Part of a small language model's weights: 3.32M parameters, RMSNorm before each block.
Each number is 500 + 25 x the weight over its row's rms, rounded and kept within 0 to 999. Layers, rows and columns count from 0. Numbers have three digits each. The size before them is the row's rms in percent of the matrix's.

# gate: layer 5 MLP gate, 320x128, rms 0.182, rows 259-293, columns 0-127
# up: layer 5 MLP up, 320x128, rms 0.18, rows 259-293, columns 0-127
# down: layer 5 MLP down (transposed), 320x128, rms 0.101, rows 259-293, columns 0-127
gate259 102:516519497491495471511470493458514481532488522475512487512467517501524453517482476497519564505507505539527513470522470478542508518501458487474529527520496461459555532506527487518491490509523515484531467455507492483541494495489503510469517507531518513522510474499487476492453492515513482514478517502525513509451494492489513460488457460530482525493591471464534510517486500508526487498463
up259 095:550494502497551512507522497529456513482507523484501507513512481505480492550492495492495482542511525492485513514532536530515440480483549551508501473531498468521484499487507488501478458464501536504498518491489480464493491545516488451484537514515455496544517484509539470511537496487512489479520436496507472454512553492493465494513533497480511484509473523535499475498527496450469508470522
down259 099:525467531504505501463501461522472521499529558519533519522497563494510496482526473488479491468455478453487534490517480546495498502475530469547476509509504519493521481481523506489530524458522506495462489455489549487479522456517467528521491483473494514565488505507506502507534507519466527495512513495523484501528514491483494549509484500487552534519494482489453520513498514553474517491500
gate260 104:493536485486494479505506473519511531473522513449537501508526539539484505514520514465511502513508547493465491487504467505512473479469498528488491465480510525492516527554510524525484530550515483479460517560532544490522523487453505467496533516518496492483487520504487532464524439495480511514504502462567504513500516483464520500489503496473497444501497492474513469486467544539511506509472
up260 100:518537493505488437527500484482485459520507514481494483502499475520470478554524513522517513480480507469494515528509497498476529507509540467507482468528497564483511542484509480480508482445501486552543526494482459524515488501522513504517492494523507509479452501449455437486529496483498503528484471502541473493527515532508500466516527537475504469516499496530487480526509536466515552503498
down260 101:509475513527509516473520506489507495472512463519515546493477474481561503496496460533500434528472477474521507479498501514518468486489518547449522527477550477530484528480504475470502487466495492487497459495554485483480491512493480509480496485472473561513475494488469515510527543525539531531529510503468523482494470494537502500491479497540490476471520472480527472524521508519476504451530
gate261 095:482498531467456504470491508530505460499501526482461480497469496469503510509510526535487495538498483486507495528439460503517505503470464497515480515518487488470481494508506457498481484480502478504532493523530517498522495471505506506504495496541497505513489503510513494527475467493431489514515493510518499572464515542527423514494488454480474478494544482480525504451511533520541495436475
up261 097:527501507531473564507492513489527534503528505526501493513534490492485495488507496496511489476526497502500468468493559504495470520542487539503477513500471509497565459511464533517504511488552532508477500524493554452513519506486536454489516524483473511520495520477475444506506499503485502456488509504485536461528503484458499499463490531477473497503516493513474510484480554443474486549508
down261 093:515492471498474486489441509524474478528495525474504494484477468459505512507517538473507483466500461466527445522499536532523509452526478504517483514510511496500493490536533488547481545470478502523554484529472510514534551437513533496510480503458470481517486530493517534540486464485471523522466486456502492499519495513539469525537517501487482527497484473500493481500515534485497491490518
gate262 106:527490521478479529522467485520504538510510471498529494500522520478492476496511463480522493482464528498519500485495539502514489495448517508530498501471522528470509523486459494490493504553465517484546456509518476515493489498500460474480495497522484472518563491490501475527580517538500527497533501495511484560520527484474541488503510531519449499455498540501451462480486476471495516489482
up262 111:542517498479476517499503498489517496523497468485510501477529500472491504516521497540560457476473555514478491481488526498545499487485502493486527528506456539483488484492543515446507503529481506495470492514468476488528539532490476516486534509473490489538511489551508492528491526496485505508458476502516543506521497528495552491467479515454462517499490506488463509491489471451513518538421
down262 104:519506544466531527517534498505489537478503496478496488527475565512454494479502484551518493475497541483503486460479493512548502507489527537547521468477486515495515551477482537511470518471459488477532450487503509475515501456480497503458518504538483507506472495472483524505529499550501531498458497499502485528505499497533474452544473465527507488527527508533495494517541494523478515506512
gate263 103:495492527491470524498510527484512491557499485523472512487534551496503501490475488468483496469485454528522517462497528495481489497513502492557509468492502510480541537526487522524511494518525536488546480489493506539487453498502549496590435515501506520558459510472460513525522523483515510482508514500492541517503477491459483516500479498509519504485521484527507501491498514503470452524529
up263 098:532501460500492510453509471526522479519545501537512494533509541496498511439473488467481489473491472496551470479484510480500459503530538449534501486503501486473503556510498502480496527505502532461519489473464495505496469481529538493552472533501474493520468496478456478538496530482511492517516485478490525509538477483524457512492470508497475483550483453521490479479524518505513459512516
down263 101:511484496532491503476467507514504512518527491497493507500451506535490478488499509473519471506486482448465518478510575485516481511509445470554485499498506505487543502552541487502481501460497484480545478449517503486531524484512461469537486481496530473528463489491490489493509503508512503478500511508518476496498477475487451525508534498503508476509489455475492468551554509475459440486518
gate264 099:483509529484454488502503478501530473502536501501520524476512487506517508506520508487469484472513522515503512476513502477505486525482494480504509519483471527488526540452568508454513488495457516471510454482517525558496498532522486526528471461513500510535510465507470464518509484520541554499501527475494505484566532479460486513504463501551455521449492541477482518500490534520497500478518
up264 100:497535491482551533523523508487503505475496547477485504533475528494501511496516456478492510508478463514489490510470487545525501537501515502553476505483539497544524470505467476534498465479495497506508533517486462513540465474522538497495551504486466508497462534504523494491510545505512492549511487494504504542474430514484485481489497465504517463527499468500503506438468450529508503516484
down264 104:496519512530498549535515488527517488486494499478519508506497507497463531483525496497496508549494524493533497517505524483497439489494514499507520506508492489514488485494529449527504520510555528520473531496487488523593454522496457487509485511507504555480489510490542476518484454507520546485506519493575462497505481505500527537462459500468559539498507482507504486480517487496525501504497
gate265 097:437534508469495450525499527522451464511495474507446497493502471518520497520472504512519499466487531513493507475532457521489485516520491491506539501536487476527505493512492565471493513448496512491511510484542477497529505547475498501484506452467529493509496526481522515489512478434483515505509431505538491491510512491479452529495507501489504458507536511545551493503488493514495477501478
up265 086:537447482468510479458476479497522490531506506548531493481524489462501516470541462515480516468493485471506520528504475514488530435465481483473483473496522504488531500484538546498519485525531512469495508542499540507484518459530500442526519505517505506501494444511480481486481473516561511491523502473510532453477480483491507485508513477518497467533539509497500495498507477474508548521527
down265 090:524478507502528503486458504513504507507515517480512461488538542502506529531491512446532473522522482511473518525490490513544495492496470482443513491476519489485467483497550452503476510477503545505469509521496543512481511474514516473525509491496486497545536503459488499495486484477526475500490534473478471495447539496491482489508525489474452541504484467479517477467510525538570531544513
gate266 101:503454486518487548487477484524520531505480527522534470462455469480492449473505500503491518504495484502535525514500518486505485497528498441474528508485526461482509524519501504496514507488481579494432481453534501523509475509548495480474535537545492442497482516500510483496507469495486499523539467496525488512509506528480500504535472497527526525478478493510500462516529515489498458533514
up266 102:549511511479514474486486475485491498511480466488502525509492546509534495541446486483497490487519496510492543484445479510494518503509501532521518477497469468524516494488519457493489524496466479511544485476479454495484510486474508473557451482499502534514499449506444533479477542506528496461486502477540515514502515465503527473480522506512478509480495476497518530445495450497547469521537
down266 103:548474511495477557477482492505493498515486469482533486509530470537514450498478500526511537496478481508491521470486469505443527520442508515526487514467497500509481496559488510453537502491509517532542458501497467499532472525518493499522490483496504489510476513482486506508468566486500466477549492512529477477499486510528487532481530520456504509508479513516526506525448531486502518527451
gate267 096:490442446512537493503529484543534525524521546512501483460514459483476522489559524513510477474512502524500546511476439512465476476509479495461488466523523513495482495480526535455510498517491517520497517524510542489499497468525475479512530473494504503519522465524521525521477494488501466500545496485513521520494463496472496536485543489456499528520520499481481470507480468522486511482555
up267 093:531496494512492500496522555483522552499506499509530546482525466534519501487505506478486498457455474564517503438489508502524495506517530496490454543532526497463525510496498538478508502501463494480511485532528474538511473555539515469491494520529495528509530485502459480496511509491474497512523518486512492509510506511547495510555458429542529533500493474508491496499509484493504509480466
down267 094:561479502488500471530535472531494481503482548473506498446492487457510488530501511500509420466494486488498487492486526468535491476477493504491552449466520532479467514494507494542550492502485500494503527510520475500489475526536513505555514540489524524497502498484502483484474505568507500508488476567481501499465510494490481480502475518494498488520493465542515478497463534476513496505516
gate268 097:457516539481498515532512517489511537503495514507498544518444488518522510493501476469505491495514492492502518483438488523500510500551479474498461487561490485529491425512481487493522511506462492516503496480478549496476492475460533520512449484483482500516527530509508500493484514480552474512521554484502525491460488484484502513497485483478447512478550479503464537513504486488521443472493
up268 102:560516534480485521511514532468508491513512487452506479487513461507491474517495548497491492502475513531482466507522539487499484510479508519504465504485476524495467494513491519504569496510520533484505511444470527454486491531501534504493529483523476543514468491489519498470477472491492515525501471499473519488527529442565565500508502504516491467529458518480509487538506491492509474474446
down268 097:543496506480520478499485487460469502515493472488472492567484475488523501489481526448509544550496478517487510504499529533490484534505501514486469528497487467500486512529487501482541496556461523507505477521502512441499503466504473470516496487492480538468549499477506526510503486487484504480478434491502487474489475437502519487536500492535501526560510485513471518532511542511485466523479
gate269 102:489502542443476536499527526487512500451523525491474474461548458471508517506471495491543481482527534476476444506521506498493523528503516519486441530536484489532514464473505516523504539470463513510508489519499523463506519484525528489509468450476509539509465484508521466480498493463541516508484544522522482503523491490497478483491517493493458500499509493487510507532520442478531533502478
up269 099:505512484507494480466472518474506548503520469498505483472526513506489502510470459481492525504506520488461500501504511453455510513472520524488462499477474527552521525502529575478475509517467522510528519510485502522482496523534463494486473504511516513532460454507486498496516505479501525520505503514506480474455488459499490456522536523467488499536483530468538444528427498480498534465498
down269 102:511478497487498491456520547479561485485492481501481524506517485446537540497468480441476528534483529519465474507510484537504514523489505470538520531498519511508506502469500466478527490496510507496509529533537492526500478474550511533513518458486550435488494465514456504497474472498504498529503532477469496485484477520487527495491493477521539524475474475465520471491483529545487499520513
gate270 106:516501522488509453509546506465555498479486506519530505499508471481528510468493432490516481474520500532520477499501489474503508491515500495525513503489489499521515498525471504483537463521503565486497533498511508512526448505527525472501523463504495460469476501469487519494445481488541492466484523498490538536491503534446506455521456505466485507521558519490545502493470530496518470468482
up270 107:482537496521508533468458472517470522527536511508505483496489479529503488530531519471499461518470475484484492496500472457517492537497480502432482485496498505476484522481523492514485541495520485546487484519551514507497516524509529511458498498480523557519534491498476499463576510517444530523515467495461495476532454496516525549480516497527479521485470503533504481493517485518468503496479
down270 103:446487519532542525471469484538499471535501507556461494527462512476488511482528500502487482516531500492513469488476509490481493552462507485508474485520517534498472518493584480528481519519513503515522486499501467497469490508513512540483503511515511562475505550529495476494493535476497497520512485491482470499494450480505500537476498477510497493510509556552488558514515461520505501500473
gate271 097:518531534460511478494479562512525504487494508482540488503492476518501464535492527514493484494494512498506486490476487531526484526494543471474541516473497529533479552484479476512499543446492497525518517468523481467528544502467500458471474520500497500459465505530502457484486436545501513479517507489507535478466552515517492457515474504509465516515515485490499487482471477495446502478483
up271 090:462497570493490481441525548526546481474477516493460513533513496529470459512521540482509504481523510485485522472458461504511462511494479495504473475489502534487481535454496470538520516447475536481476486531483512500480527483487477476494495482499525498503500468504515480525483463505486473466479508500532528503435472469477490449505477504537506513470515487471522512522501494503510500536504
down271 094:533476513492490509547508521493451540533569501524508500475489488516487569517466477526474537447480494496518442522526464491483507513488508534477494523489526517497460462508507488516476517493537504493531545507515519493494486493501504509514519505504477498541484521475478509513489494506486509481501510505480477554478530502463473506485492473450451485501508481476559519485533452499523527527527
gate272 104:498511486461537509485475486495484483466485487460534502503492437482487488481525433499525504503487497528550479475505501524490549486484513504510501504533510472505495537500526494528495504499528483511481537455479529503528538516527454476514527475494519546466488517518486508441474484498529510521426510487500544496502526477517488481480476470465513475481472469485500462483461518511519485475462
up272 114:516476500474521509476520498505466485466482530493479486500487475458504446495538497507489483502492479504521498511489501487501488518498466527497463504515462476491445495523543497548501515524510521525436469438471517474522529539547458480501532482496464546470509493508517506491478484535533506504469496485547539482468528503511483481477494464476511478479437495472505458460476503518510504499494
down272 104:507495516518513500463503496496488455533518480490479485516502516545503530502497544462522494541524525475482470496474489502499480493499467513507433494509542490530505439502488441495523519496530499522473456489502517526514496521476505479487482489466483533493533529522482500493523476486473477474537498511474439478494510504513496473466505514471490463493518477445539464523496545527467491517564
gate273 101:481516477461454487514486493498487456513485486536503480486489515479477558523516482489517472479536526468513483467480487521517498473490462569468499518496481507493508503503484456505495511501490475454510528472503498534489541447494488487457524474467532520467487505527464486537523472464521494472567489507503489483508502489508478455538475518501469474502528515536501520465494530485554482508489
up273 088:536468493529533525502498504488513516496514519495497530526548516520489463516507504540492503502471464544546521530518562458472510514534492472502506519483521514501514495490505526527472474496496537507494545546494520527509464534534482520539544503529424496533494476516504508515520510554527478524494520476533446532458506470520517486482532492536507481532508526497508501510497477512492517498510
down273 096:553469497516474469502504499489488531525555535486523522517458513514513488506493529508536480505478500480519474531488529513500506531502504532507522462468499498521453441517513555484536498511486504513504487493530508499507490514495517499535537483493492534549483472507467493500524502479489519491524486504512432521519471512489489511517508444485564502575509458464512531520461507526514494496511
gate274 096:470510524502540467499513431506484489467486496478537484488483516484551526506523502503502524523498534495481480480552499475494500483486423506513500507503495499474539501490446521553472485510518513507514495464528502526544476504510503493476502534514525519509470520479498489511495438514489506472516486558523486534488517486482533457536503458447519510483503458533495545496486483513505488523515
up274 099:552492466536490483490499541507475513516458467499491514533467530472475587488461530505480460491500462487484483499477517481498477504516512527501496500522535521493533497498548527491516519490504524487466517487501475492521505501538505508527498452485492507494490454499504503463519479501500497449500473472494511492506450492484495522527503494458494471523449536493559486498516563526505506467463
down274 100:471494533480495495514501473506548502543473468493502521524522500517539494488495510479511467495461432538537496472519517492498567479514472504535480517508461486482535499513489469507512524459489500449506537454502513504518508452519508544491493518491501523536461505495483511536474496491491498473507474548511500509495532477464504508515492471430511492517527484527531486474479500487461499449500
gate275 098:510551534489553486514484499466566480489501478512487515513511472490516503514501532522491536530518471531483522524544507531537504524478463475487514485503492549503505528533517504505508479510521491481519532497553476499480503490480496529496526477472531481553529497516516463508492530498538486491440489525477528504497494522533466482453475516542501452505507494540490525475474503501542520517452
up275 097:507512506528461522489512518500424512512487528496534517468485529550486498474492504487524538493511532515545506467478477519514480505531539504465525517515532476509483460472499520493470515493514489540505491508468559494506485483530449495495444491505502485482520492505454495535527474510465513533502490540513450506520525494453511504507525445532506496516501477482484494540515514506467490488553
down275 100:486503525512456465520510542556457529508451487564528443509478515467526495508496481504498501487507496490539503505518504511493468444498470511498508514524524474547502484492496469533515510507515536521499481499504539497507542506482466523455514516516508495508503496478528521482465470541497522532523512459533455521467479476513505465496469513521480541459525516471472487497481545516480473508503
gate276 100:487467538492565480519464469492522527494498519511475434486506492528458502473485514474530504488540530487472449491496508496551486480543486485473496500547521454515497493487481486480490469474505478515446478553490501503496488524513486502514500469526515543573480502502510468532526495519503486503498503503504508467464491518530525538458529486513481524473472530516477499475472497516501521521479
up276 104:520519544497479538521482539538491537455507534505502482512482462537500499471494520534505502498518516493510472510508484506524484537534450465505487530553500446474495495497478495427491520493523512523465456521490476508517497507502520491490499482520488503516508504473476449511497467568476483511518540511517527470522515535509521521518488449475488510465474494527539531462485519509499523519474
down276 103:488519497535483525488505495505491482522523492502504519506479499482546531505512474470542481478454501513533550489523451513503555509480466549535513503545488501484513544505522490489541529505493525492476521454540507532534497447486495458459470517521480486461506463522491552528522481527508547526486449530517489518528503517528496496518487505539484506487522489509519499473506541497471478508504
gate277 103:524479497488548470557488482523459560467519544490513526500465482484497504487485474460487491503525518498493481542515516496541537480478484492470536475467487478493533504489475510495545536498462498495525466498463510525469494493501555536497510480531534501504490497525505541514529494469489466516482522533495451499531500478522524520500484457506521493498510511532473532488549525493489494514444
up277 103:447574503494522517535491503528496501515482463543497482496474509504478489478482534482460486500494499519474516472476450476497491514507499482469494518452454521491487448469483541481515530486521513489463507452502519494520460511571530510506503463500491484501493517470507520486490534508471535495464488510427478525515497494532507541472479498505522530490518537474487507528516520496490503534498
down277 102:452527481510480462524493503519523493511477512487503533508488525477475507499508522502507527524489526533520526467470487550531459519482519513542512456470486479489464455508513497487550511552521490531518455488535512500481493506499484530472470495448521554487540504517460497437522511523519514520503495509457525503497493533516524504449473475523502513498500514484510502489460546536468489490519
gate278 084:549505514544459501484522461533488492501478508523501506507445489536495529478487533477479536545489514531503486487522511457493521541516532486532538489486505447512541470489465490460530496511479479466518473476481433538459481556521484459493511479500485484500493491485498507490481503492540479480521489474451489532526511518486519540470480500491502502481489486540453505497512505500527519506497
up278 087:520511494469475478542487515456480470507499559485501528508529518499474521545515509486492498509479504478464510466476472496502485470498450530490472487523484515455485481471548487519466488493533494512536487487522531494527489445493498501519489520518530512546489538555506484498471491461459483433496487536461505493492524447483493490510507494534498483496515497497501532485531552528494545488484
down278 095:519549537504503533520488477497467528482519515476484525525519490505506520511473466522463474528481505480497498472485488515500506486506499496508513509485439530490499493515506539497438506479489519505500466540530520473537514499497528456531430479488492478506499473540555540531477513505504506456478520511480463536542504525514517483452454469459496474509519488519487541486501505477480543483484
gate279 110:487488486543551473491521506499522517492518483535496506463494447500463482490476484480493527501502473565516447535509511493451511509485538538518484502541521454494507504552520529468501463546488518451487494511564536525516495509502486492499480526480461527561521523514482497466459517505497537487494522516544536516450476517510489514495479498485500499495504484525515498501493519496506502492478
up279 109:531470422494500538476484457499500507505496509490510536488469448507492543452499497464508530505529491455514513509512459515471493524464493498508419513500494488530501486552515505517488498507490488517524499496572482533471487496511521466504503509472451510508480500501505501497454519489488503503539537498479497524491493465557492511517538470489477532513509491526481481494495503456507536473488
down279 110:492498521493488464541468456521489519464517525511496535502479504532511466490489460502505476445525515525454505516526457493515530489469516518460501508467510546553529501512487517503486474515522514529507482498495454502501502493503499507510485526501491461526497503478517507513546510502489528509503537479495511512499501483515463563457499453525520442520548470530476498528522556476464481480464
gate280 098:507489525523460442472491515519501507520509478522465481485473531541516506483455495514506516462487501460509522538535517480508540533533486492500555500463529537523492468498503476527485503436518510526499506481488534494523491493504545525502492487514458540463472521492528512500528496495523482458505523478480476519517498487529488498543493493487483533480491509536549482558533508488486558506487
up280 098:550513508472471479462506544446485522492510523495495537471477495502500525494478477521463490507488470509513488447490537515518443506510507484492499466543501527455483502474487459487496547501488538489519481545480484504516527537502458551482491500498506514518503511519513516492508515536492505509538500503559494557504480513483487460493496488492473454517522469490495564481511471512521517473538
down280 097:490480479488467504475514510484478516505513529527480511487438502531461541472524501525469531520498506466473536492475500505490471525477570503530483515502508512483489467520483511487491525500515502467519480506465451513514514488528482488500480463509512506510474480493494516474486529508555531493519574528464481470478535549491517505466446476471494506497530452519489522467472482504455492500525
gate281 095:504463542533510465481501537535539487471465461484519525474482480478498521510491495527502548483480530509528496485462449527542522511488507500517475497521507575496532517509498498514511514527487478477520486484516518505517533486473457518480517506481501537521491485563498480508494489522507518502467523480555529539468538522514526489471443539536506493549483516528483488505505511496492488497469
up281 098:481496461482488446512509487480520506468542543472486494492465525492510469468490490517504495512519559488459533544489489497544517540496501489499515509543492476489487501483493461487536527454499487489464516482478472502500526521473493480502483452521511525473497474492528492496557524493509470477514503519490454514551513510491490467510480497509487476471506513487545470553476501484560471547474
down281 101:490548534491511517513493508528486516517492526455469538514493517523527514483481492526543475489516481513508496470514515480494482462493530479461500498550523477513521486548503527489500477480520530483498472518512483523463518423497480478499533493500546522528453511499538446481528505533525474460469526471524502486512500466469506545473507473522508484479492487474503475500547524483468515453515
gate282 110:472505520514530480510501481501452517503493504497490510483510505515483479513467487522504522483476535502504512536555515480460506493509463514518497504522487467483518488516494513495479512463517472500543508524463502503486449480517505545506507561526512524489484523449485534465479531511450523492464476502534488473529491535446522521424497501477516462516484571517495493483477528547508489495509
up282 114:506500459493516492459499510493515484500501491526510506534499526519515559454480504496505521471541447512488503473470457516526478488507507483517489516463505527533479526491530500490518496530459505510497503519509486492507554516498505490512461515519469500485471474542507499502508509463520496506518463514495524539474454483566475487544476504540496537510518429450495484545531497440497488495489
down282 117:512503516493483483497476502477495507542481491492538479488495429469535521486488502521437428518543495499511504535527488509481506486533478506501502440454505517506478508539530497488494520512457526511522519469507498497479538527483508511486489496521498500581510551450511502488467526507516474511500497486475518514484502477535492532528482444532538522484503506512477495481505498482529506525465
gate283 093:525463471507499500506530516511497500442514517495505514493524507490550497549516469461502547483457504494478538480499475516482521446510524518452514495527502509461465521518491502461480503480561499517500509539512490521451515487509502501517551493509506522486500456483465492538498471502485497494531439482471532457479508471502514482507459508490516497496502510532481443500529475462518539513516
up283 095:555493490496505515514532492480476497501506490497517531498490461473489502495514478479499515520520449497546505511533524463436461473517511512459493489482514474534506531495511520475490544474486565526443532527511508488440531522478455493513524450513492545495486501472497489505516485468481522514519522523508524521509462478518498477482498480469508516506446464507521447509502511488539492510496
down283 095:534517483494492511516509471527532508489487569570490542494480504466535486511491484524466530528518517551497511512482494490508496518479503495517507493510539498501493533515479502512455498467489558529484533489520524496472509532469497485536468488484489515496481516479483526432458479500491469545530564478509507493438480488476533474504523490487493520499488458527492515482520538509501504494523
gate284 097:491526507510462503471450517545470478484519530514519449505485486497492497473509467503475499500544508515505506475538457512499493512558468501488502467506480491504496468488555495475444510478533550539499520527455510498505516486482489526513513493524519477451459464471516537514498495475528485508480464476477462508487482486506460535463528496464504522502508516497497499476486548526557499501528
up284 099:487476473519521505467514505511481473555496498525511505492425465490522510465471478509463521490495472520507503541498490475456474514510522484516460476486491510479506468505479553524510505500504511531475503440479561530520517477520486475551519507512509520435482479497549501509503505488553498503505516489486508505492472482477539521490487504460497516542483511525506532456481546502481485534497
down284 101:506516559501544528505495535511521499479470436471517466514498526494501491482505510486509475482502519544498461467466527559519493491485560475518456496479528469517466478479465560499483476487494488513499506502497490463455493559498532482488469518512537458518520479481476488485502523540487460471495557521501517520509520518521494492493487492511469498502507505487465482499471491474541495521481
gate285 110:520527533475563505479530505484502488483473499493519513533511510500557471532487489533521490485532449555521492503510497498528483505487503478482522494503454467521514560512558520470522515483532506482511525511518523470511509499463486513470480483508487512490438491536484505538499524496481491487502473490486524527490490529472496528553502460470511492476491512490440504496511507500540529565484
up285 103:542510492504492494494518469480479557508474490484461484506479525552545494537478515436462476545506507499519504508474502513465465529526512540478505493495481496493494442501479512519507450473500502506478517496470512503504480528516488502493506509472456502527510503530499467478504535487500499512511477531490464480490521523493476495477520466463531438499495463479523500532503457510496489415530
down285 116:483502485478552471473537470492564512487519503485526499507479535474521465474519486545517494458519459530532467491439532519524485518470518512521508471529472472492471519492492502533465503528504491481535515480517509491521496489461499496476519529480466499470456520470440513509480488528470486522484511539533529503519488470519528476514491538496521495525458560503483510501520507505475511498490
gate286 111:519505520531518519511467490505520508474473480562462523494472503476547493452533487471484483492471507488490459533499529466528460447511497480494505520490513515511491537502474467473520508494508453510506511513460495505527505504483480495498470485475423499488482488503478502483546544515493478479500472501482505500528485486466477536515429500483546504468490489516470457508483507515526478458460
up286 108:526477507557524542502488472489493533495463491546489523490460494519509494446481481475446516498463552475519494530487487488495472447513523451464546487503517493528543501504474517507511489499507505497491503530471514479510503467463499551494493513475472502466486503504514471517505562509523476505516471504477484516545492481482512533491452512482494539514528515499460465537452497493501482517494
down286 098:543493481494553478510500494511475526484520510494475520541527516539474517537510512497476532476491530502525507512504493512522488512557514502497517487510496461468503524467461553499517457461535518504519507517532525504462495473449489485544497519494442539513479498518483490505487524475507533476485447497475495504523542475499506537523521555507466481493452519483503519504490490456493484445511
gate287 100:439500479499503497486473503522521506534525534493468483509530492464474527486489496486524471519502516470502501452444547501459525469493457524533541504493488481499505466503533506544505510490451494498489477452500554553476495492516472502511533519514478486525503503558455508522504494507489487503503527477529565484520506493485534549494487505498514473504501521470468540489480513484483495506460
up287 102:472491464503470488535515522449521504526451469504473471497484488479456543564510507500512491483508461515485500466489499511521487509485478475498514497480481483490488481495515527494496466503506510517507500447538491482469459524536467509510536480497489534527506500471495543481512499499524497511536473556489503517492484446516507535561478494525450524501539465528464487490444481486507522531515
down287 099:452508519515524496500513476479464528459434479466510527518539529478514531474481494496557506514476506511505498479520520509507481506537468549502491527497491520484509497510535456470487471515492500506475463484509501455524470526520531499461500505514421504502465466515453492501508519505460497505528536480510511493518527439503507502509500520568463519508525494502464513520502480487517502470508
gate288 101:511506511510532509537512488492507499499461490511475491522550485473455488470500516447514524512513516547527543492471473553520489456573512532505530522493499536516493540453514517526517526465479519469503471471465502494506493475484518477491504525517512506490480513506498511465495483501511442463508502460498510505495510512553527467495482513490446517511509519490511530479514447465533485506462
up288 107:486453512517488502437467518460501498490500521494488514520512540523454498463521535471496522526508508514453503519507523519485505525515497489455492525520502484492473497496497544507541495536494525502464540492536521482500468482539478455497488501506549451531503516456467506521495475536509545517492487475446506494458514468525491516492522499540501541525490513440500526496526520530492490488531
down288 106:537528517520514511478505511491517481473469457501491497490513485472488488511511495433460503515477507537481498504480484526507465482510483543546483484487524543489511457498509495484468460508546478506490506485495499432500452525482532489477502508512493516495438503495498486434496497492493476484501460492494509471455537482540483493520502550528455491545472494490553525498487469532511483503504
gate289 084:467511496500421540511499509479483454493494503528469452484486523501525518478490505537512487489505502498494493493498464541494526562512504508486483510510530513520503455532528519520528464495506481540535468507456492509509528465500487517509482508482581495521478471463464496495533480476516470497447531488483490502510527502483552492509517484526497531528510548470466487490508489475530472522499
up289 081:480505532501503570482508500507478519512482499465495472475525504502481493468484514546521460465464461467495501478481513507524503471516507469480464508538552501498506485525478525532501513483504498464513494441482490468487493507538471476501513529482527522499533498472501518483548552508468449518496502537509492510537546532480500513457526507518531468524497487553497529464504492495466536487525
down289 091:475543519500523501476568508491502508510468558467499504486511535526516509503502477492467463499535514518543492444466527457485485522484518495510504508516541507448464487486527476534465513498500500502525487471459487500488503534485484489481498523536455525517498474466477494520493532533501518539549491500543507504458496494502499527505528514498517487520458466476493530431517483515477513518480
gate290 091:487492532543504490482502475499502475479501509512481511534484477514445502478503534472514538497516486513504479484493521506481498501454497471495448527580487528495454511482491502482490541511481486485490512463518472475487546531498500563511481539476475513534496478537481490493492484471488540437516557501530568475494498512543486489515488500494457491522498480484512482536508482489518503494474
up290 099:466509534512507491477510506497530451476512486522515513507523526501456480477496522497554482488453516520492522453529451470480460507514540472499480520488503523541495499524536486496502504466466499471476508455542463537500465498490484534474512486479441474453484528524492509452533514519534501505503511515482520507516476510473467517502479538516517465501489513506488468471475567501519520490511
down290 090:511454486512493517474496471535536497572524507479529487511501519522487487499506495520481498488500509505519522525471519471486483489529500523504481486500483472536512458532528487443487569470494524523505515505529469510456429494516490529499549483498482451487472513474480517463510529482542511494510522501487503468507500527497529519455499536512546520523501529493509482496464526463490480548483
gate291 102:480506465523530487518471471509523511480509527521511490505521512559484501500554514506517502512504514509482533480479484485510487457550515536443531477483493495490495516505521475546499502500454477467456497492538526491500555484470441480499521502481506490509462480510501499531443460501530525529518474511492547535488508499520491508484452499537557497494488511515512454519486514519482505457484
up291 103:477474470533485481476480497532519506474548487476512517527479486512488520508529513494526493459501505505484459503528529481526545431505490497465493507556451428484504514515496500507552532488490501489461467484499493501505534472490493536484507480515504512525543501529539518465480511561481508514516514528508507504478467453518469481500476541483528484477472494501513498539515523536475489507476
down291 104:568513501515524507513502470490513450524527539519519523461505524489479505531481487482474479487475457544551467464464514523464477534476515494498506489510502487489485499518512482498492526482507456510488548500536481526482494532487452512495457490484518468495463511474454492521517489486537514474494512502524470512533505518469513500493548489481476483479480543463544481493494510479496498535564
gate292 092:460551543526478489503490545490482513503483504517462527507537425509486509514511483519527502526473522499491503490550496485482438505473479485509513464467494536547480498493497480485551482525450467492517536480487522510483491516431493500436523498468516492489519516496526496494489486487497467496535522479502535521461537481504537508535474486494502507506504512497498539488474516484497517539492
up292 089:478496533453501470489518542475464518494510529524486489543501496538466477517502510503503500527497490538516537488487476484557445490501518486478540504480509509506480483526540519491489516494505523539490509519499529476506523506472484519468493488500490549500481493505566457480529493563473506524513514525524506443486514493525463526531495531504467454488505490555465493487530506521544508475514
down292 092:482522524501519475531534492488515493560500530509526508490508460500477530513439491502450496515489491491492510452540479470472482498499476463529472506487491480521484546499507504459531519466487514527500504502499525489497429474519494515512459492469491476448516542462484495488503506511498502503515531515506489478524488500495476529490463490462452474545532560506498519519476489491492523470558
gate293 100:514523476474494470492485502483498472501537504469530501488516476522516515494533488492527513528510506514526465479545481531482500509485529521487488474484497465493452515504490455508497482469503517565522486473505470544475525510512474457510530476496483532521516506454498475436555516503486533482500563503475460524492510527512515500517472524492468485516511505560527468535558505517526523504484
up293 101:483494558547475501528492502518473516459482531497496511505475488516503448505508511524504549495512525502508493484514483491495466492512526507514560490492505483507520524480488490457530500491517476540514529491540458535485515498455479462450504530498507501459483475451480466467501465519532474494508487475509503488494505491519544446523496468463519445476501525516483499513502479513530508451555
down293 104:553495510511511489521475479544508493491502548488538535477502506519502549528479528509503513531482478487518532506515506498511504462508519507512527508525544498479475516475509483491493496514512542484533563512467532475504521478514508574496496500473496482567528512459542521519501520523517446514476482542503538515508495503457492483503518509481503533526471475462504507479492518459487542458514